config = dict(
    n_layer=10,
    d_model=128,
    norm='rmsnorm',
    attn_scale=0.177,
    bias='none',
    init_std_down=0.0,
    beta1=0.9,
    lr_head=0.00551,
    warmup_steps=207,
    final_lr_fraction=0.05,
    batch_tokens=32768,
    seq_len=512,
    doc_mask=True,
)
Each number is 500 + 50 x the weight over its row's rms, rounded and kept within 0 to 999. Layers, rows and columns count from 0. Numbers have three digits each. The size before them is the row's rms in percent of the matrix's.

# layer 5 MLP gate, 320x128, rms 0.117, rows 65-128, columns 96-127
098:471489465514489456389546442535566535521449451436411450561465495468465608430515462504572472492447
105:552417535490514566483536389533487477629529543571486413485473518488516502528595500468463538515510
096:568551485459528503515489551498475552528512535458508458577518500531469453518480513536442594467502
102:526508456500460510531524437559437472492508454506483490545501509460504505437561501447495478474475
101:505531538486453451425474549476442507577513507449616518546461524481542515442445558439526501393489
093:459617480437470507514480402468518524397472464498512522492475474485608533496486443489483580474450
094:525552593573482532468454397445542527556504453613502468509521471526457525456513414561395456549398
093:389565421437467555595563522519586485536462469522488587476504554456517492456504607506427567515497
097:524462443442501486472473445530520471476471521525530420508513452505509465454449540455505536570543
115:500567438402473543562331588527405493467534536544470544534464523515446460521442440483492472467435
105:522580512492592581500379499482424587363554420577495504553528528451593432509436496519537473474542
096:552485569502543449526548502490520515476491501477500567522545504560532466505436488587441472541510
100:545613515473541500535437526478435539433551440528492401478516540426486485444465495475414524452529
099:447552398448484513553484486491466463437413445491489432498415472558496502513449510404491497452528
106:565496459493556500537563466440643480495596525510502527559521549459536492460476407452471527504559
094:481525479481524507490473560391536475492454559552492558518538619511493583458516590504450509559400
103:465517407451571469517457463432533588530479567510465421483447451466469438450411465423596501446492
094:576477554543560469516424525548522527492562468417530466454555472487485534494549437448423517498422
099:594591361445451558545598458560495574476569529554445433483456530520515464544452441479401503461495
089:474586478460535580509460515432624556460532466524547484448428505391509454461396547544515441473503
089:505518478590495474528457577446523537406490491534437434550556446407536450484432411449562447465520
101:573545540492589492380467442472451516481371534534451455492483495512551536486565490476521507563592
092:447525484490529517447458523459546519488411527482510472474415511445464473466415453439481452584506
105:555555409439461513511498543551579576351449447534493534503511512523532458408495503394440457553423
111:556479444491468496385463446459466437581394521574497513501556513431562549330474529497450499460529
104:517479423507534517472591512485517500559467392600482568562478570535546500533608514430472530407481
105:556548513575553531516537502492535529422581455432483559435549599438497546534470502430392468520494
104:550526489477471471492558499454654459451502491554511464499410496530551534442506532445390561414421
119:528532559554498468453497550523480465515484549600353503545469565456434548463454563455468501504449
108:479530441532594520499484440427553550431461505532498518557519463448504505483479454527525458550485
107:524514451527501532458468526496542521538490506513529565514509459576428507441535469568533540412465
090:476586591448548478471552498447550449475459536581526523509393458432501434551506434508434444476487
091:473512427535491422511454380505543485460500502463479509565485425512480490511560460549491569508446
107:521513497492539496520469554552446583556579495522499492417500536441430409532512519493507337456449
105:463431374455586503573556542482490376505564496453485480452553499484524433513388544475512508510458
099:500515459476487410472553502443405496430523517545484483461505488529490466553535505527618491501503
094:517455357473483584491520464375605534454524458505509486542478501490514529473518469461505492480517
097:519467512485516540500406464441559453446509526432521598441556528427540558531502432490430485448430
105:471571542488512429528531492516570538554570458453500485555475464479538457523525543486516510485503
102:452435504541443409457581463513438552514464557504450460443428447438527502417383543428475500505364
094:473422402527545497491554475508598511485517597498486573482494470470464539499480478532509527505376
106:591526474492579520458448557500505519474504563525452507439524553425556526493468455526461519533399
102:401509545435564520593463497507550531375497497507544442443446504543370521537506565487470487462422
098:484475483469482426580579530554425551545496493516483606519463444445527577474508353416426502499453
102:457372443494491538571490449458430474439546552482485489518451582580453593565522496460499423466516
100:517584451479481583412526361537552557498477459489439504512524458518463546517502405516543440438474
110:570544490522447500430509481557470561454566505512447518583572519499523493423580421522513447460488
095:433536446582459544535532455436509418516511484420428585471517527473444502446437466502469445448437
100:538571421418611522477498547549479444426555536525475506510578533496552456518469473469560556504489
088:500513454495592546480458486548436539477428503502452467478553499521514393512417410507485567363544
097:581589491554576418531381459420525510533455446498560493496493580444515480461475485467547537539487
103:507616364440479453489511482410478512511442482505466592517493433533506522479429540494469496430578
104:542503449501510541432478441519473548546479442602456541459479455422491539482537506521487487542491
093:514511545525513479502515501474430581396529428573579532469551512412489528501556512518492436435547
103:620551481502512477464455357426477485508514440541399532582504564523546603436477511543592532506397
109:579471463512448488472454570633507432491564494504553492451448494566564537408439452444477611493511
113:479467407480506448485615544510450510441472595559480519500508520554538449445524522423493423515515
090:445510525529540540511458485528461653548511488520509458529558495445463485523478576570374447475432
093:524521563429457568512452579495556525509533490486451503510557491384562553544483540529467607484488
105:573590540472488538459479479531482556474496469542529418525507548495524457537426579494460505522429
103:494467480571585605573549514473527544507456467459580514489540540510560485533406586538416557448521
092:538520518483612424454489552570459389558510544434499510525479542486515496468485518481356464532528
098:523514575473500407520496536455484543570557460447491527517452582520533562493464472448509568439498
100:505571482464566516471392633516446433497502554502506540510427453476550417462441435493516498521425
# layer 5 MLP up, 320x128, rms 0.115, rows 65-128, columns 96-127
099:522508464523470438487466486527437456461414525488493562529479466567450525378489519480537450465569
104:522516518585380523508474425541496448564572526407502510498465447486538453526451425479399513550582
095:478433527454469513465515549518512486486539458515522688523552558472536524546466438521474525416475
095:517423555517519498481544517393550503538435449499505447523457532486398471547538535490617500506501
102:444546520528502490441514495493483524519507431587397500489504549491508532512598565501454443474414
100:454557516458546461498486468490608564350527442550594383425507439561583470465593389480527524558488
097:453511448466505496439577446540484504497547480508517411473472512504472499416477462513465408579532
103:459459461490486538643477528543554467457444334558544494504443563559462580537541525448447510555481
099:513564547470584494529432496504378449477495477588513461424478587530493508527504492477548465482541
098:526570514475444506496535450546536492451517509474465488515516378462460465546479513476453484515551
100:539507367507514553518404534518528511480522516490454391499594516523521430427488516588615563497557
108:487479419496502512451490624506524519587473550562492515554522482489535401506459518539572503476522
099:508395544441503452471518496493473460483548464595458530542525442439457560609431490444600484592492
100:443550417428492485513539526487486512447567517540573374434529511500520494480456625429467509503456
108:435555533476482395541453522515569602503470540488542409432481549489465470496522546529489499552509
099:500410472524461492518612500424572496537451478534497563557444553482523481543456585556520597492484
104:390471466428505438446487573540550534510510498562458439547577573513432517328531535460536592426475
098:556548457564567566501550523507490447458511482520503507524458530429589448475403508487549480378572
096:529472624525565485469484574480450498447488521519531517572542480409449501501556589501573407487536
095:585448483523473509576474493542415485464528532527376454536497502567470522493472438427571531433466
094:470499577546537463486426530450345459466543528378435441534567481437524479448411481506519421486582
105:410541505474481626480488572453610536428482531495502507395515531485435490509542514472535422449476
096:591486453530465496590563370517456454554482541467400405442495483533453443461545487570493522487454
091:435518492438473537546478439464435496516558492597422493452500414482476498406376524564426536467576
107:508428498443479517473549507479513533454565426457448495506522530522514517572603483393515463507458
098:395429544481589499579481502485418446418565579501537545499509561468498445470468520577502584426478
103:475548503521562567518559445494613565463503483498476476475546497368483525577414411554415526494487
101:568486457487459491516517454554557455498535519519586406473370521537516542472502543479514530460500
106:543526487476422488450377580470506547493619481481486467427513527485439395530397459550543479500467
107:513489531494437515521483581524435466515521513561451489521474549467465480531428492496457518470532
101:471522501469539470481535487466504543524490507523434470487492531577511424563505486531560582409501
099:562482374537485565556480524528480554455527441500494539523541540443464491452496573534503509471478
097:560500580506470530408557508498562510515524475505571563467449511436441519596417493499483518561504
100:558548512424600545531569480522457530467544492430483558415529548489366545606479489497466514568456
101:508539501540547423471442533518480464483539472514495489526536532505594484557521608523462548460447
099:536455509519501574540482440540490523603450541528463474571429485550505575499512535490421461514488
093:531575453521458451570521477553477520548588434453498555439452555511606490471490531518439430495451
094:530573454544404495483467527567521374517536464572522569495551481470474404492445498508420482582503
106:428475525469507537481584469528551548522513546512503467550425478556484526430528550550523398504437
107:527548481547514432488479449522463497500483530520512453493602634537360490502427478446445464522520
099:462482508566558403512564461585458455499450496550478553482597463516438537494418520477546506462576
108:557505527559520460552571530543551491470383361441455562527528552508528512493364611416509583524445
097:502485524579501466457523439506506580497519482469438496510526532484567500510488580514500469581537
096:580525505476558440479457572499513497472446431518385479393560542513530510556544492488560497518496
097:504549543531424493490577531571621481485422554479442571557604407428512470466489494463498541508449
101:471429447489523531406544547481515530497447550434566527450510485482504501595461457471595527517444
105:483516465503392514519508444437574450543533546540522523514522519516540580488510463458461501514465
092:441548528453449443403476493591496516496468499469389530442513420541381436591495524479537449530536
102:442420498561577525509526467506536498493465429563489468582477475418457528439552494500475547473498
089:477534530465523499521403566589430532438462516525441463415561532523473368571465444474504560458562
102:452471437515469464408562498462497477439503553470496414439395494513481565486517584556520489512589
097:522471498498487460498505551582484509495531545492451431380500558535478437632519473396444508510556
105:504539506480523504483501511492451527416546532441432516579523567502511426508381422533572602462505
100:432549552478538483517540544538421554472526560489440466517463604644481544470453501448518474501457
107:573433490479535485407486477490496436402586534458492607600611494541497461509501458497587564479597
100:591466419403473459434474461417526492500566465449511501497434432466503453500477557500544495524516
111:572530511449554453550513535474446448526557495544477409496574408463489529553520495520567544530530
094:471498501491436506635435528486510589355498447465513483518507437450531486583453539536402563441469
095:455571452495485602380505439436555510483501465481564500551489480474462506450470542510505582467562
105:518591461506463548457543562491466471586509506506472497520493457492593539602500553593470523547502
110:475443574503545533508482361486453439551474442412548601482461462496551422455453490524489544384550
098:514528458485472542551526480583390527535410529529476509572431434573473474533372376532472427493451
093:487516519441508407429507640555467572491594554500444545499466548454525556510466549518517480496489
098:495538575525496453432585512532448546472510377590515510506512489556505500532476536402444437480539
# layer 5 MLP down (transposed), 320x128, rms 0.108, rows 65-128, columns 96-127
102:483489475738517439540523482489607534475483471503485616474487514469460503443490595424437545498416
105:507512398365455546443524506511527416511385524604432528535503478450482536491456487439476490553500
098:552513595640499427482517463490467492475509505480518589526565457395499467472456453499528409449504
099:533571469587477593480541486500561502510512510464515435558537497438510569492445418577460507497471
099:548506554529491566502337581529428539531522530451481527531516497514525481555475469495477482547527
103:428445496577572464568563494487509603515490447489423481514524408611412541518534515460539399524530
100:591483534357418551562437502485463446431497482535464488475449513514533489431475365459493506438477
104:402413489527595502501507561571468475574488492502504565570512555434543523549569523488434475703558
101:471550523374510439476558538582541547500460537507502490458455520489531467448463536496484449582557
104:571511399523462485471549540604456504389436509467388437546486579411481528557509603553479465486499
101:559455495495418526509473489524456454513508482539501486536496560465462437541442489519486497576528
100:457551581527554388396533590536535559521521508578516562518456547511489453486431530509510510469491
098:419590547361454495521459491407412530550500489502481595501451579491547497403593491413522425318479
097:523516517474507522565478524524500535547533485396566418535564419491429556569514527434450538415482
104:538502510548462485427478561493499528414311468477461427487560498520508474558402525511509457348540
100:451577504548474444577439445466461553573491470559575447475525436495504549503504512489423541588481
104:538533549486538475469489506524499521495436437438507536548559371533429582450490535544537469451581
096:445480522512558524486570537512444499468464493580463484454448508432465487441370426496538502409411
097:644464446495562574463454571518501584487468549560543503589484548507426532479532494361469458497409
093:621503447460610526503523542489533569567534541575502449483481523454469457518447525466479468519491
093:495548485542554516466467597522441547696584422491570499493482421489484482509607482515498406487559
105:576505507435511587503463550529440562430506567490453504552425630535479418512622562567497538546506
096:540550517384406492559456549485521561386485584484480512473501493462509500409401570480493495524501
093:502416526574484526601470539514541489539470409516478543554596446460481531504493408500476478559525
111:498531475552598414516443526486457483517450577448477511458451437429476494502454497433407517522402
100:460489527509475584534503487468455419544412492556479490497555430415438557500437452532525485558572
101:436559444620427516459341541509591521462428599535590552534527461504558523503444463494580525479419
104:450506516518472371500503582571446509580455513625520508532500521538384445477506507448529472445479
112:501511488251565519519501455542470433513527500544466474566476598500478493508600543501510516612501
106:536496519229506506515533557544457503489475547542526464475547502479466466495470464544477524495495
100:434519522601422487504480516561442475416420477545576533521596498549483439477508478377645476477539
101:464489412502579421472486467517466517493447484510449490400482547466470460470445517570539376444474
101:511504507467443390444408468411468482444512502536487551544473514463496550510486524508485472584488
101:459464428421443506554488375452496489430504462472439534469560483486505475495533545559397368405481
097:553500494444500529534508414474515420462494530521462503497494538512434504516610555562500477529590
103:416461468574511554530557492505473497481505493562546575506446463453448502541442474474477440621518
093:428509410476471482530578522443526487524469480465534496527498629563539456526494582480595514507567
097:464534449503572444532465548342487494454495474569472462502474468588502528463520551469452500457440
106:485530502412443458621412468535453499511494536588457518475447522547507457496495497383474433433477
103:482508535627455415509510540558415510504569497472431346516412516469482566487523525523464497543536
098:610414448619526445466540516519521521509465501596542536456548545575532529482366502508481510524486
106:465488444516514466549483524594493623541523453452493509534626513488517518476390425533587564552379
094:494502469316495431574448519575520506422552513547486498495609494532473538509522518493506558459487
099:475497442432483572561460548441521551449483482465422421553475500499541457542491486631609531453488
091:579542508515473449500469390509440491503491498489582482548509489553487482471448514383451453506482
105:523450410625499504502511569499465469470567468425507433511523396596525474566519530486515527509456
108:414571427502448438471428526467543508545435579528492518458486526536551402505465471453483565406534
092:539411479450586484540470463487580443577596547454523526546555482464537422426487484564514458498545
104:404504491469579394500470457497524442485577458554524528419499550377487470437484563507524393521471
091:487380534504446448516434466592423493475452489532491438494552539516475449582539434548519640471544
103:517451532534573391530472499538480507488438448459481386504453437463522571460466524588545512457494
099:499554495403460447425552554473489537575530500580526456438600535541499450611473505474480458379534
106:501547444504475571373528468559507521454494496541496540432533476558566475498476504622525497560499
088:589454585384498600560483441511457550504493457547492492465566412441568499461525516561494460452493
105:498517525603541490540448548492531524432492515560430491538573546534436518481526542544542507537419
099:469475491677500450535551557455552542466574512535496515462520440496471430537522544492496627621543
106:478500399312426547464480478526490437552505468481485465550459465470569526526503398480580398393562
086:506393502576555472444496431565532588520537419474493619456495563550531485560500500516466535526489
093:496538504699429481562493471497429483547553466438538511506481500493477504469559439460514476413452
095:433425513572571609454474579402500532540506519458482474438475510592527604548539571463480544469497
107:521465477562560490510501515508482481488426488544536440468486494535498447457432481493670497542565
097:461494448496452532497524592512430597604484474559590526494444581489449532476531534478455520518424
094:482489472530535454455459480403522606474501498476366522473519475518522555503539559474489494444528
101:452420515367428530526389495458485539474558498493526476528506453467493515449490476505528453450454